Weights of a small GPT-style language model, trained from scratch on English Wikipedia: 26 layers, LayerNorm before each block.
Each number is 128 + 24 x the weight over its row's rms, rounded and kept within 0 to 255. Layers, rows and columns count from 0. Numbers have three digits each. The size before them is the row's rms in percent of the matrix's.

# layer 13 MLP down, 160x640, rms 0.224, rows 0-159, columns 480-559
098:155159141132090115143150177124099113124126172102142118133127117152178174132132137101156068133192157120129118117132132139125168137106157117125108149122160124102167110126128136162152144135140091129131128136152145113088157070125081122062150098
106:166113105097100134161109161144119124118088146203097155099129115145157123115131127141138131131090140149092144121137172083108124119102153120096121118129099135130092127117116100150124157108120167140147163158142130121135171118101120097143160144
097:124137136120121100154096175145122121150125119130098089124166115126102090109161116111120085108107119134096102131116120155129080142157144118135108111148109148109138130107127157123102137119137146139179127138148123084089153163117134103114096169
097:126088152107123139121166190131117156159126130143113124078122130151154135142124135125134143156147130129149108124122104120109124130152165126123152157119121169114127162115096097117150141124152094167118094128140118119114119121142118100106079088
105:113117100127120136151135139144115111074080143123130169133116124127140092109143141105132142120137161107119107170211106102086099103152134148169120161127165159143094149106119127147136129135062111141149142113091135110152142151158152174124076100
100:128101122122172126095119149089089132189141124134125122092162123133141090080119130132112118116129125076119159119086100101100105062138142107143128115137074147135177115146105125105123113136128111116124134137146158147130092148127088135110134129
101:105106142118095115096107102156159148100169097136132157126111106117132094142134096128140132149083134109154123127103130115095128140124084111092091146127121092142114115151156146137093130125169129100177080113115144110148106139127117202148112117
100:136143144110130151143160170115100141137131140142143134089140149126121158133149137085112083113129142133112153168134111117102102168135081188132117132164123089116126117119130115141134156154098153135079114106104078099113128102104135125154143133
100:085132137105127125107129185106156112156162109067125120141137148132170117131091142155155110129113147115115094151111093142148088108141135100132102120114150151135119118078105151134120126140087099120151100143116125136121144111124107090063115103
099:150100117115113136112165117109136115171195119097076108159098106136134123127120147133167107105098115117133112141107140133139107137123151123138139130109136078146138094113152149116123093163091143136154160147132147153136156115103128149098108149
098:139113137118151128120119114070075135137116121165129133127134098118143114117118144108132110117105107145144160108122122131144147117107111138118148145122156186125153139126104104128160167107117140122125096118124126161100121101117107134077105119
096:135111110156146097141090174143109148163110109088134154138197102104120100122138092112141104135100155107133147144119149107123075162117105143112134107166100145122121118166116149135108076162110135132143110108142105139131110164113076100134144138
104:119105139121147141114086173148117114104139116147135084090143119152143145152127097121128159094134110119101109144121171097106102121143171123120099124126115115117112112124110141201147173118104112075154204175163091152122090169165130150114097156
100:125126119117132126162108138116129117098111134100100174131116095132109109121131136115134107120175112130147110125172118164129141127156145070133128106118121112093164140158158109121139136121136104146163080159143126112144098165125098164134171093
094:091125112145126179119165144117140146084161111063130140141126160106168190127124125071122116166101151169130153141108147112150071104084131137133130124167159159156160116137163159151167099155112170141140153172099094145110113124147124139144148155
107:124126097119078147133124151153095139151071165147080149146141080150109128129123143117153129109084070127114187195146097103144139081141141139124137119088176104114154095132086109142138066165088155104131144193127126140098136121088141132141144152
097:130149181157095130119146179157122128123119128063176162115188154141142171077133108148100106137117146158133136094108131133133122104140103139093127105141110134174106131154159130147142129128118136118098131084122094131133125149146132136147155118
102:088135110140120121106126133128148129140127131115110136128141182159115123083175157144135122123174113168144148112123137105179097141105147110157092117112146168146108131149120125116113123123055120113132090108155126154096135108178112152118109136
106:153111136131161111128079092151158124117116147149170142101145169146137137140120161144112106101154117078098138139145140076104126108179146122104143137095101144118136155112106182149111127126116143145150134120142117079133119157132133106085101171
099:145128159149132108125102116101117126160120116150120105166168123068150147130087112154126125177188113149144152138097130169157103130101113116149142144151069105099150161132160152135137125121142123154130146166155173111117117146135150152139103076
098:097123093090175159123105135119112122120144147142152157113118129109121106111090102148102132113175135120133112136088136136115158141157143151106117078111130153160142143067121066148123142121157130123139137069147186090139084121066164129137122082
100:092146120141116093094123170186120116121116066130110140140116104106147158166106101123148111162098147111131101148125135154145105132095105181173094117152149165114107140102111119119082141109084082172094156097118079131142149110125123099076116137
102:142116163115141111177121093134145121122089133114135135140134143126114131144100097119109176133113132138104109129138143108094148130120103148126133133077093121111133156146109117123159099159157098103156115115176141120153149152161079101125167099
096:130130145110152120135169128107161102145127158128131147150114112161126125179134103096108152131127115112091123124120154115104176133134119147103105151161118148157098111133115154156139157096128149141148160158135106152141147107090170115152118139
108:084101126129088124129097123129112138132149115115117166075118160098143121104119164166155137118143162131146134144116138128093172164047127131123134136152151133143131123116140088101157153136160135132149132131115116122129098127158133152170124098
098:146131179098132134145120160126119156144091130072100120103126094122127130087091105126114143116158134112151179107124158131088100086166139149091121126111104130102093120133106120173141097164136143119112146154153114131121130091120180088096114136
101:105068114127179144124132141151149128072112148131196103175154155095134119137120102169125133147117138187152109087192126117132143099104120134136123152152118109157147146170090129103105074140169153121145146118085167147131133163088110103131116107
106:172078101144091079160163159134106120097131166113154154113094124140130164141118126109111140134072151135119113120167091098135102156114128121086107146111152111147134163154095143125137118099128100149122121082132111097129099081092143141165174135
096:126164155138133119126151103119145110157130188143129108108131161131113100110116154096126142138117112107172175117066138117119103116137089122125124146140120107157162118132098116181097087127139191131110138142145135158124156151131115089115086163
107:116143128144138162110119145127141118118159126133137135139160120086072118072166159132137112105126156181135108128072166160136093130165111084107157131151140127112097114140130152133155136122121127152117148131115087099131122122165147099119112141
100:147110136155125153164106143139115120115109162144146122165144158119155146114117141137151125140141108158116167112104108114140117110123125176138149030070123157109148122144128089124103146144139156119163142122127110095133147128068169135112136142
099:114162147175102145168142120108148098110092135129128124089118099135131114111134098168100109091115129137105188141067140093119100126095146092156101155154160147132140133190125135145169148125101121167131108104163092132122126140076115112110112114
100:081121145119142111156122085092145130101119134114095146154117122109130129152141135119125135163127151076100102122122115103152151190118100091140090132119179118119127143114184158148114103137133145134100132163131145147177137156123096135104147115
092:178142146153112177115112121125099150117154108159186096107138114089148134134129152128141136147108128112123120141091119154128164118180132146172143095117101153109131138171111104174108131115090157170129110119123106121102109098103139183145168092
096:125098159123068127104133164116116129105137118107144105094137069187104151127130128109112139122131147179117119128149123111157146155115145128110136104141113123142107157140110147111148119164109132111110119135135130119138139134127147147141130153
100:116135090132168096153123154066151128160094122082145102119112137120197128124157122117178144125072132158138104158150125162094120194142114122165131154155097105160119144102156181159151123123120105190149141157148126136129128158109098127123127127
101:175101129152091118126130149142107134118141145076124140126119094174152099099131136133167123123146120153161136120095176176153115129097168136085152131127156130141137134091116127106165129095154101112103151145128098113130133141125143101099124123
094:121153129087138092138170138144140131118103084120173122145165106114149139124184108115128133113119154129147121142130121139101173135154106135164159144143135136120122190135105136115153162161133148137110128134113120169131140149134066148142103104
101:111125125099160165137160087105151109083117097170112115138200130156142116094112134151110134149162136098090093173117079082127124162082126125137093107129146122127131091121156176098146130112130091102121119159113134106151135116121112164116197129
102:095150132147160156086154121094160080119156170086122083182130146134157127115148138142142150106129134036121102095102132074144155135091096132117183114150141118099106134125120130111156146105122137151102125100146188125122109154149151114105128144
100:115143144107154145118169153136091110151173197102170135132113114116137119142093137121116134141103146113107148146125127162130219186115121108138121140128135152121098120142164095077141155157117142166158157152136140135147149123107150133124147116
101:131106130143099098086129149095126114125121140133138109151110157144097105122145083112146170122101133082133124133110088117132127158150085098187131130134094130185089158128151110097113097118117132145146137157121130144143145143127123131154118129
101:108090130105140124114161112141135130147163163117116133110152113133141141116134144124113096145122113140131119178114140112098150131086154131152126136086103162132136109130151084123124116119130126108141152099106125146116169124172122122126124116
107:138131147128169095095156078132153146130152148146111148084108149175135117140127131106167097130172123095139085098146100119130148131139130144115165122158102149160128157107158113131121122134132139139097163133134129141106087123130136139126104177
099:149104114129116123128118117132099135135148127095127087105124109119104133146130137119134126151152130119089130134111124124146139103084126149168103179085088114109134123127135105134125102115131085110130125095110185110140117150108126131105111076
098:133161135099130097122149137118112139165129127159117100107163129111126106134151144180104130094153139117123150171088126102130165110122114147128110109108158113146150125139126118158118129109082152090160084161147139152115115124152092118080135156
102:133126105115130121128105120169119096121138131154100091125107110139094170150108104074092134174143125118099130128110098090097145138085102171125106112166090135118084152141145147119130097168118135128078121123115130124155162120102093094145166131
100:140084162118147124159159142145172166090133123144147103087150080130171119080139145180139123141158114106126129129137154110128109140135082141133175135147109117146118116138134118150120178143147118121133124128097100107104106124166127135130158126
104:169142129138089161108128127143089185101125147161127120163145067120130147183109128122088168137145103045120124103084131111101121144120150162094122080156153162100124147171160124112126134125119132130161048083140164096152148117124132151166102124
098:135120150122122160117143130133134180114085118115134149144131122124118168175127115106141118097135153118129170139106123121108124134122138141113121112139190124131140108111207124129132149109169108113177110132143117092136123107097170113079130094
093:111106133139117102141132139119156104083152119107158122118175087081149130165132089138125133132110170140124122180124106160135128125155055126176120091139118164108148159165146121104134085092140107095163105136148150111109116143134109113090115118
098:166158115113108099109114152160111117141171172144113158129131145134131093150153115174157139160117154126148126087151152117164132145146129121108155173147123108135121118115126084116175122113157119130145119112153107149177143154094118128136130126
101:124122111107126143145118101147132122136168121075128131151101089121146147119168087154126117117123151084131128101090132134127144099136145104124123092137120160171157141142095162144126128176095128123110145141148160130133104115128131133087129144
105:099121151156097114142096125073130110136113133153129141118113117119180104138125138066125182132087119126111122134145121114108131102166116064107093131122136151160105127157168155144118144144175094057166117128132137127149109128107082140093126137
099:101131144152131160110152122173080124150165149099139135146132130126140154079082155184128131136150121138112168105188147144123120086141090145158115136144094098177139123107098134133115107166135173088130133125133164077123135103154111112134152116
099:135139160102135116065128131123142104133104092152116131119146107106113112129149140197132113141145179152112170135115159177142131140131112147143168151111137132177137122119151108072121123116124155094135145142130156155125115130113159110131135174
102:136166097084110132156099117136120096176081113137137077125118118133096063119109144124163172068122126123122138147124095097132149123104136163115154114127131110110129112075151122128118164116138134134152130109115154144164142141158121128106132169
099:093134096166112131143146073118146120132118164086076119095097101127168119148107095161131137168109159107127159137132098133128155162142118100145099100123101083084158143143130150129164072138102146134127122105151143073147151148133158114130137141
099:114120124193133079132161072156154107113107091176131112105136153129150161120080094114126114131112104109098144134155166113130163127132119127150086107142140175135143151124163104102144105109098145101181092127118124121144188116134144129164149155
100:102157188148117136134117120121115138165122092132202121118140105121157093110133138130143109130156134115112147133123117148149144148166102123134120136101089132145091136190109149141139127165172107159136166128122137136086139100099176128154180138
104:121098141118126096148171150071180130132115080141125187158157167128124171155146107085176107090164118152125145170157120131122154136153086115115147093153113116093112163102142124130091142119142118150090141100123193112132093114129121099132137110
100:103168151148163130109120163130101094150143162095171118169127121139105101115176111107123066133162120111159157125161161115125110142138135116135133075144143125113107109138137154151123166140142154111101125119097158136103167133162145115145105129
097:132186132117113138092115145102132146131145191128111150130129121120127113117086106118131141100087122159091090168133172129128127155131168084135137142137106154115157124101110136139136170121134139097124138167127131109117115135134098149150096117
106:075125120128097102161110103080143088140158119096087157139101114148167151136091120093122180153103128101105105125145146101117067111143144193102114119117147114156143131145111098102142086122134119159131176075109151133109073116130178133110088132
098:126148110094133150145166146115115124130113158096123146165120126117125095109120134170169131175164156154127091128149132118104147150098109128140140125098137103118113106146142173159170115164144120092110096159167098153129139099119091110149152145
096:122151119149111134109155127115145110137153121174143151129119125116141141149131130148149144175169097109147174128129110120100080160153141092118108105157125133152098125144131141115092154136123113135110104071135131176137144099113124117132086138
102:119119133126129106131106151119148117114157138104152132112118121136161091121139117136117131070129107148116151145140087138074099094148121145147118127105165139128109124113080162084086047077145101095131127119130119121079144151104158105147123099
101:107115126102147154109124148100132109106115131111142158148115143137153107185151084118130139109140127138096091137140114141117121142106087109150118134135175101169161115124118155131134129133158116101098143146174135133099127142132127116135128097
091:149059182144104127148100132163111122103111118117191111078080142100071140145115129157135152151110145111158160139163152132115123133133149157134141174111126127108149109151115080170163133091155159125112118109092109137116110108143131166122091152
103:101140143122114155128156137166081125054169120101143132137099211130148121147134114126129106146176128113111058078115172128120113108111107111126156128130094139141157133130134166119135127129149142081121137135127121121124134094145108117111120131
098:085115110151173137149105091141152138090132129125133135148138152127113082107094157148095094072143114116105104140140122120106109112130150150148139064116135127141151123161110116121107114156162137101131133106068131131111112113111141146138111138
103:120102139135129134133134125147114088115130104169141127105122129099109126146113150174099131141141110107112115125135105098102143135141099143050142107076141120116124162160148129075116060158141110153138164121117142119126095111106124146121084094
101:127127097134147105132103145129146110110159122171143121120134095132142138123104136129153104115153143137123173124117112130160103111160138120098102127135114142125106138147138085180162177104116111142112083136110165145124139169092106128113111112
093:104132122118116155127169134135102099129077116142147128126123138123153085132127136144143148181140119108092116076174145097127098095131140117144118126113117142101131149162098108140133144104149098142134128096116109140102123118093138126180141177
098:112126105146110126089159105146118103166135114139136160161150087137091092127147099084141135178176136166146108136160132137131166133100130170149112139152106108203102099136092115117097090098109137112129176120138150171110123087153113132136114104
097:138116123081091151121166127181153132149095124128134150174157123153175123130124139177112108115087141162115106133138092126146168117103162130088156097134154094104171165144145119150168155111147144125145161115128104106089101097091110128101131130
103:134186157119159142111179155147118094151143141146154145146152135129128088127132104187145139157116114116125170145110150116124109162134102120073088100128165126125107142141127144150124158131109108137116096160086098117132111083128129108164137108
098:124143136127086107147096116108124133133138118133093132097116151146125108133134128155111125149104145142146146087199135153118107151143091093144156108137142146128078108095090141096125136122108135119109110119155137109142170186137123101106139131
097:138117155125157087147160107125160110103151144086149152128117114131107124128126143093116130124187123178078128105126132078118139141131101171122109145131130182140151117159098116123123054121111109144147113102155094172119109104147162130124096102
098:178155136140123106120131114150090131120139098145116130133135106129148134147166139160131093120136104135135111056142145118111141104112169135152155120100137099174115108137127106123128127153111178126090148102171115095114141083128123087127130133
103:118129135118163104135089087078167134114142146124095108118132119163127128142115132064125194164127109073131121081126126162117167132145176093128130138123122107132130130127142127140133135133123117120122101119143151083116133107141105104095131110
101:137129154116094096141156132156121116113120165077149138128102138127149119166125134110167146117158113072126164152146153129104151131180132096128133153109104131108095133129140116197137198111124123154134150151128129116128137153123113124109140150
105:208117120101146129150128129125155114092109145146131110122150143120143126110134147118132134090123159148132145155147111127158138152146142134167111123154117165102130130068139105145132162140110121169124111149158154131130139162142101203143119144
099:160158182117085135168139115090153134091129115175154132125089114135144128112127134106100123102097120124127120137147113100154088140151170214114099112164160151212110112101129139135150163103147117108100092119157150143089136165156137116141142147
099:146105140136109153145155155124099112154127150127110154097153141090089132162134175167114182122134144095135129168142133143159128132138128139155086115117115144112157120122145143149120120167076137141121098123123163136154123131098129183097140126
097:118115136167152148179091071113097134175122088153120113138173093176138172127184152102102089141091145113113116132158119111119102104084159112128140160149136134129138071095106138148163087160096097167172151139108147154149155150128116156141165125
097:148120141160121113144144109080120118175095057126124082131098131086090110173119127162140144109124080138139145157118144120106084104130104120154156114135121105115090130133118123078114215100131085113160199137099098103153163146133152148103130124
095:105109090129095133142135133108089120135146086153152133119171139092146149178077132129117090126120123135127133166126112140088104104122133120171130109182125152140126085107149164083140162133175170122154085128157133121177132116138121168146117155
104:125117101123132077112152117128152132162100134152092132148128151126154156108097133109139127134102120140137152113142120114147135134138092087119134150113142088086138163122113150111166163167115083143076154112084146088123124124102134140128117103
098:079133172178122125146119113124151105121087127104153087183142084135125154132083109136132128132101112109108087162094106124160081107144136127118113127124138129099130171117127135178092138137103095116156143133106189156166178119128155064151128107
101:140099125133126130155148131127127155120119124135117117138115104140133084119106095158147150132138132112115084089143136118114139118095108097125101100087104130111116091125110099133130134081118108120166098115187119134128157104141092150140178128
105:122135193100105113130171115141124105109100123134144142137119131180157158155103074125148145106116135136115156127111126135133126119153134117088139173143132146141110125147128110150132114067123159165163134117136109146098057127162131141136117144
099:130095152155125116139129130112115103140176148098135137097136124114115111127136176095150154145145086078130151108137145138130082123090122125118153098155153088079129135109140115110124122148151104115093145112133098097072116118129157129106125115
100:102176165114135133094091123118132139158123133112156104104151131154080100164131132153133152090126121097082133140118144099097112115111181136099127079113132172120120143182138137151145159146131119147119146123144121155142112092100135164122132137
102:161096134151146132139155134112129142136104147161138107172106139138127103095150074103087177137114106183129134125158127141142130103126107143135159170098119079121080114163125132127093129118104144151123137117094142154143149134149141131143121145
099:153141106121132086157160080102141123151117118103140120113105169136115133149143133154128116091173117123154133128140149134119097093136102170126114098158093105138138118106092105126091150126146113143150189116099141121129101114101113133073097184
097:160135107154124195128066146135147129123112208127126129078180118136140102133130153133133157122105156084168142163106079147162148141157124194109145107123124129131100087100123147130106112135101169171150089109134165103154101086142118125121129173
099:166110155103122126150106136140119099141071129136166128132116081095120120131137139123078147117115101135165123152164092192162114096124111129125091135107113131118140150109173133106168171121093111135084129134141122178097135132103096168100135114
099:116120099091147093146119178125146116087145143101137138174095156099109157115146125164117148122111124162128125134092087116116157152131143066130125137136145131167135113102110162123136115130127124129109123126134145094153151125116123108169119108
098:102165155125134130127114169114103123121142178118118165139148129148121138136152130107134140121164137126129094120136105158125122104129134167096135128147081116183099146112089117123085119101144147095126124120090145124164114143167116096107110136
102:097161143130106149141066136142151125170122154163114124135099154115175126113117105122145083142068117106115147103124146122144115123153125126156133139172120135104153118120118090129166156148143124166114132102162179148134111149162099129108116140
103:125104125136103155170148138123112131073146126129136123132134088103160116120113132121128133186142114135129121118151184115099123126120153126147138101142119115116134100154123126138130158151123110080102135113110114129177156113164149155120086114
099:136150117105089139137140087125135134171103097115107129153141123124130132145126088138092137096120108128106157148126131092130140121181169110125125104119124136095159161112154125116163098094115173131138107132081119202127107099082129106134131179
097:123132147131108113117130112209186104118125155110117160127142165132114112099127129169105116155115112110096134090103147131143104105114127124084146091149131112170130163128129131100127117116125137135112112133125140109128108136077098100119113133
097:133127095132172119078115079162175153108158088111073127131163132121132137150108077119153136097176125190145079127147146131099099143145105110152128145195124166140103135135118114144147142115123175158116151151090119176130134146120074092154113101
097:137128104133141116124151093134104135139102118127095160149124152111160178130101111121117131107086096098139138142100084130135081138112132151179115120102089165149160161147142132147115185160088098110138104097152093175120103099170154119178066146
100:143153086170151131122154155105153127091131130107127111159126146119157146117133150137134145141144144164148108149133161120147137158095121119121141106163126135104117133141153135120098097083122096143115076163160097074129143097123116165068111059
102:158118112166110104142136125155131071132122132116126125151116138135135128096138118174117109124135131119107130144147125179109119127143136122119112138144115164149150117131140107175092103118097127152126130133131153111112089133181130184133122126
098:118080135131180122127162113137178127142158104092099117122159144123088165140143137188135132134148140117118078092121132118094148116114140142157108083145102140121112149121119112119117161117095121096183176133149106113135080121134109131121157141
098:147119140135127166097155126145140132168121104154109145141116131114136120125158118128131127140056107125127120147153100172129149108164127148127129176147150094142120088049148122158131172101148130142110150088113144178122139142137138111144104147
097:160130125138096136145170188118119166105134086164115121105161118093142138156149115186148171132141117169146139157064138116138177107126139140125128139158147120104169138152143120099156128128115139126131122155166079078110119089103132126202134115
104:148134152115140090079110125091129149170121110085169146129126115115128134137127148082131094114119095132117126108148160105120082122121124088087159136131125126156160156124125145150167119154112138114102159105105123152117095120114133131105119128
099:113116121141172176166144108129116089099092140174115080157162127162087120110077158121134156129120111146140143121121101118131125128171098120138106112094145109121130106142133129140128174123124135105141144167125115140109128174153103139112116128
099:118116150137151143126123137155130119119115158140140101121146117150113115101116110169153143091176136123157148159120113123113123118095179159112149103089117107104134147106140111128190130135114142159132130182133197117139140131159134167183118115
100:119136095136136141116126124093122150083131146155132161118125109174145099116092111129080134076107131128150147170144111135136122132116114098115102144150146161109150119107115133114106153095113146147097127124128112111096149123145114168122165124
102:129136107115085149117155121163096099171103152142149066126139133151124115151103191115111094088119089149165176114155173156127115088135142100123113156107168143113128138182139115131118125106111178131097097108138130158142162135139110166115146142
109:142158128122114123114122097174141149126129178181128114109230118097146130144109116165121139108133142166170098135095091149125098116124103139105100137108150142103134109124152156161111133138121094141134112130137117149134132128092122123124119110
096:166139140158126116110147102116130104142075133116116160123121136136113151149129105139144149123125145117148142179136137115117116146107142126108152148097123121150146142136096143156106147144125096118191087141107123160096127147152114118130162140
097:130108151134146130107128111135114149130167151146156172134128120139129130139087119097084125114101148125150141141131129115133147106117080073128130135141127106154122153090109125113152139131118128171100139173129137130130104088101118132125146107
094:127158159170163137135113113155116148124116094138140138128112124073138124123160155142172122130094141109161094107100108131158150132130132173149131110131115110073107141121159140142124135131114149138160107111110158118170116157088050114108127116
099:152175132119170121103180147132082125086084160130105132123140134134114179117155115105145108111115136134124129172120130128147148165156109153123115115137097068183114154096146144124154088088130102155157123170117115134134133131128148141071132092
106:132125129118141122126113171121170108127164157130134118162119137137104132113116127129143108117186147116121099092142112122138107120109126149158079185140108149140156105122122122121123064096139129175104113164070136160102166099166162141125126135
094:159169131137129128122148161121110129138132103128140147147118099156103155120195147114173104112087127101178124133133138109135142135151126106098125184128149173106093135128150139158127145127152110131139123103130191107101098162152122141147181106
096:128137132106118141164099132120150138132142153160158154085121152107117098122191142137087147108134149104155165146147094099144137070149129085118121149120100107099140100140120155121130125141153143164130118083125137144133096112113167137129147101
104:113085120143107097161117111140130162144092113083154143158090143106133124153171113147106101132136085094136135143121143164100141147162182125157138151149170096111123129119120096124098153161128107171144149128126087114115181155173145161150094123
097:142117164165156111171123148139129164107164128157157121109125155171145137107111120119105109105122114139128077126133159161105106144155130117133137155177151138148120150159077126102165159173141125112102103117089118122097128113120105104128156136
106:142094110172091139081098153183154107095100098126153137150107163109082112103160121191157073106125113131145158151121148106139081128117127179138111136154147120111108144083118087096118105146142139116135090131120156143114105173098129132164152140
100:104139143101090080116122146142116115131138044159117118153156142154120123112121078141149134125107090159171158102155104129119108121087159129153109152151165085132163128103120139137176149114119111141121158160105127082120121094162150140114117160
096:135115083104074112106154143099144105125154139133129146107171155122140086107119165168108141152157125130111140123114157139190124115127178131146116156110142146115094109095175132130110083113096143146158140124128116172132097114141118145113092153
105:118108094145140127159154133083142155107152100119128150106148140128105082085129082127169116130140136141107099127106105080148177106157120116118148144129165154099118122117111152120156120142100160135140088134149133102163128191119094104150151086
098:139114107121133141138120108118136105117169142134123086141114092142155145109146140131137146211173124125103121114139161121131164133089150104100134153147152096125109112199145166128099096132150106091131160155125103166171109101132117132135123142
098:117111127144098136144136134159100112141114119141097135151122093130100075159143111148138110148124122106140089081169147158112123108101136106065151112111120158159143109146160096117131066120130138081143110115126118148131120078106112105174140076
103:126080142093167120079129166177111132132084133105128173138125135137137134085128136144154127172121131127123125134112124090152151154123151097100134100091134097119115074128080128147154090131061127141123070100151124114167112099144174128172107138
106:113132088108177088158111105121148115155145137078096102110132140137122106090162151105117106146130112106132124158140150137104117123100118126123120156119112105147166118101095102146125151138180126134096153136108112115150168183161124087091113138
101:114110148155165139146165095111124131161131107086121152103111108143099105114109115111171144156134118093111105134136101162149155129102120121163149106111127126114163110129098138128149144151166180117135103163105153090136157147123125094113129125
098:160126076176109119100144100127177137134141089140166121128080165126133106120117111120090119101153098130130120104107109095101139140098132155085135115144156152085142145154132125140153147125150094110106137118095170126163140144121100080111148131
105:128162108104190134131097128116133121152095163136148112139144156090117149104127131120120143135067091140135116133121144085106113128068160061137148102116100158073156098137203158105147178134166134119091164157123062129127160153121082157123140080
099:139136132128100132100167119142140099152138109170142128143154128128143130126126140176138123127143138100142159151128101134106135140110123084136129143177134102132106103101153112107162123108193104096123143168148144120126077149112064150146124120
101:145152113092135156107084123163125073116095109178121047101116175147125149147163100116092100100105172112137131094122127139138108145131157127122131168137133122114184146118084116124127162145159118136101097126102126137114114141144158129136173118
108:123100121170059153113086153177126126087116082107139106141086153138147124128133105150126141095136119121104145105135136130092155097117139114101107131127094117094164133145127125138154141125137080158147136121182128115067094169166121128085157139
099:133131140123087167192095142143153134165152159075122087147142121160130169145109118182100165159150075178171164106096094118106150120149112150153098157171134123105126140109109141114090104124124136089173129111140122137109151154106111134136101134
097:132114112139162189106116111113128130119159157164156164126145153104172105106078134076120163144144146138106138139119120163144137089135048115136117178189137118142175124113110110126137104083099099143188115092109165135143133139100080137132124139
105:145134101096107092115140166119137098110131119146096100137153118092140115120136113139141129133124133145117102110116116136124147130152107128134127154121184117141136146127131129143121127093110149128135130116127109117128152132145097148131171128
103:083134146146148121127114145100158140166115136064147106097100073114126132171137140124174139141124186123128087108143112100169133106084138089130137147139148184101135129096151132124102136117114109143124097081152141148124110097132110114118124129
103:144115135131103127160167127118104121104099110158151119133159140114130131147163131119109139100107113143076161157140120098106127083109137161127141140137120138125092185137123100080142098117146156112132157122119150098157114140092134146162134169
094:110134130106114122104132136133133103120128107169118123116131125117189129149148117099158129116129151130109126081135122099147118149129171122133123133123161106115089167100127180129125072153144158105150102158127126113130118123100119117139151113
103:119148167153139112119096118157112144098142129141167139094145152134145109156148126117141158107130149119103170161150138107126127153118157122129141087087128120112152150145105117156096108150144133112160065113122119113123136122126097142109111138
098:082115087096112123148136132144151141145149093115110139145115114046127123118153103184140110176136126113132122091131119150148128122158098127104174141143086093126145110106112102141153141120067137097101106113140147126112133158140144100145142139
100:107124107132111147124135073113144147123109131109163127163084117108191133161105154105107141098140127135152108111165132097108111104134117102138138117123132151103158151142101155089138120139117129154140152111115128154161135142113159173095181170
100:105110159125113107138119110140087117097087081112148116157125154105142126172130086081096118132125169181108097111109139109137118085144160110138127117129111114125167144173138172120142122133131111147103154149149154201111132160128134130165135129
097:094123112130115135177162095165118163163095122081098082147138133111130169124094160140093116141091114146160133141117148125140103123096110134129146153117103141154137150133121172161121190124123122107142143118140112097123102139093173164100134152
100:151150156135187102112149130125120144117099160126129099147113113130174159171114139127163097130140140081122123121095140133126074105141087127114151131164159132115116132114135115133175103119123130134120152139113121165130144112153099109100171094
101:133146150128136094150119157138104139130116144186141162134142126121130109111191154127128139145090143152122121146135135129128128128129127099129138131146121157144109140147132136143089080138143130132135107161140133135123106086134112147108147119
099:118090172075137112146155135121086140130131168154147110113139142114139084153136085143109120097136120097145117138141133109119145110136131105133170144102095151135139151102102139119114130146141144112116165120114142143158110165154136144128123115
101:119117108108103132148092099131121105160143122109102135173110153091119138151138112153108140189145164135118109100131091117162154153145123085155075120082127094115170107087094103157119143135139150115127111089149132142128134120147149147144111098
103:080110126104160096186105097119172133129148112135134132125095110124149141127127102142129180153191099185109079130139117139103159138149111122139121112121127099155099110135185106126135146133120154133141132160103111108139122150155187140111138126
098:158125152146120137160131127168114164134116135152152115095099109115125136121124164134097117123121109163096146141137092129145142103152150136141124146124168115141115128067104093141110124158151116139108150127159140122150151135075188151149110140
096:114142143105164140131186107152125112124094122091094116110138127109159136152162101120133149159098161127122135099109092146125126049111094113149105126112139136153118143120137112163153174166130101096108079139125118156080113136139124138151127151
097:132157134145137118117092152158118160129105136133163111133131155121119123127123145132147135091105087124122181098114192159089139148129127105146141074143125076157156113126117088106166159131170124094125154117143149116102171141111101123105134165
102:150118109142166132158148166138091117163168131162096102090116119117133121102144129147106093119133169109125106110110126145107132148127163073141140128118121139171087139134107094103091169123119164109106125121126137141131128187121131153123142143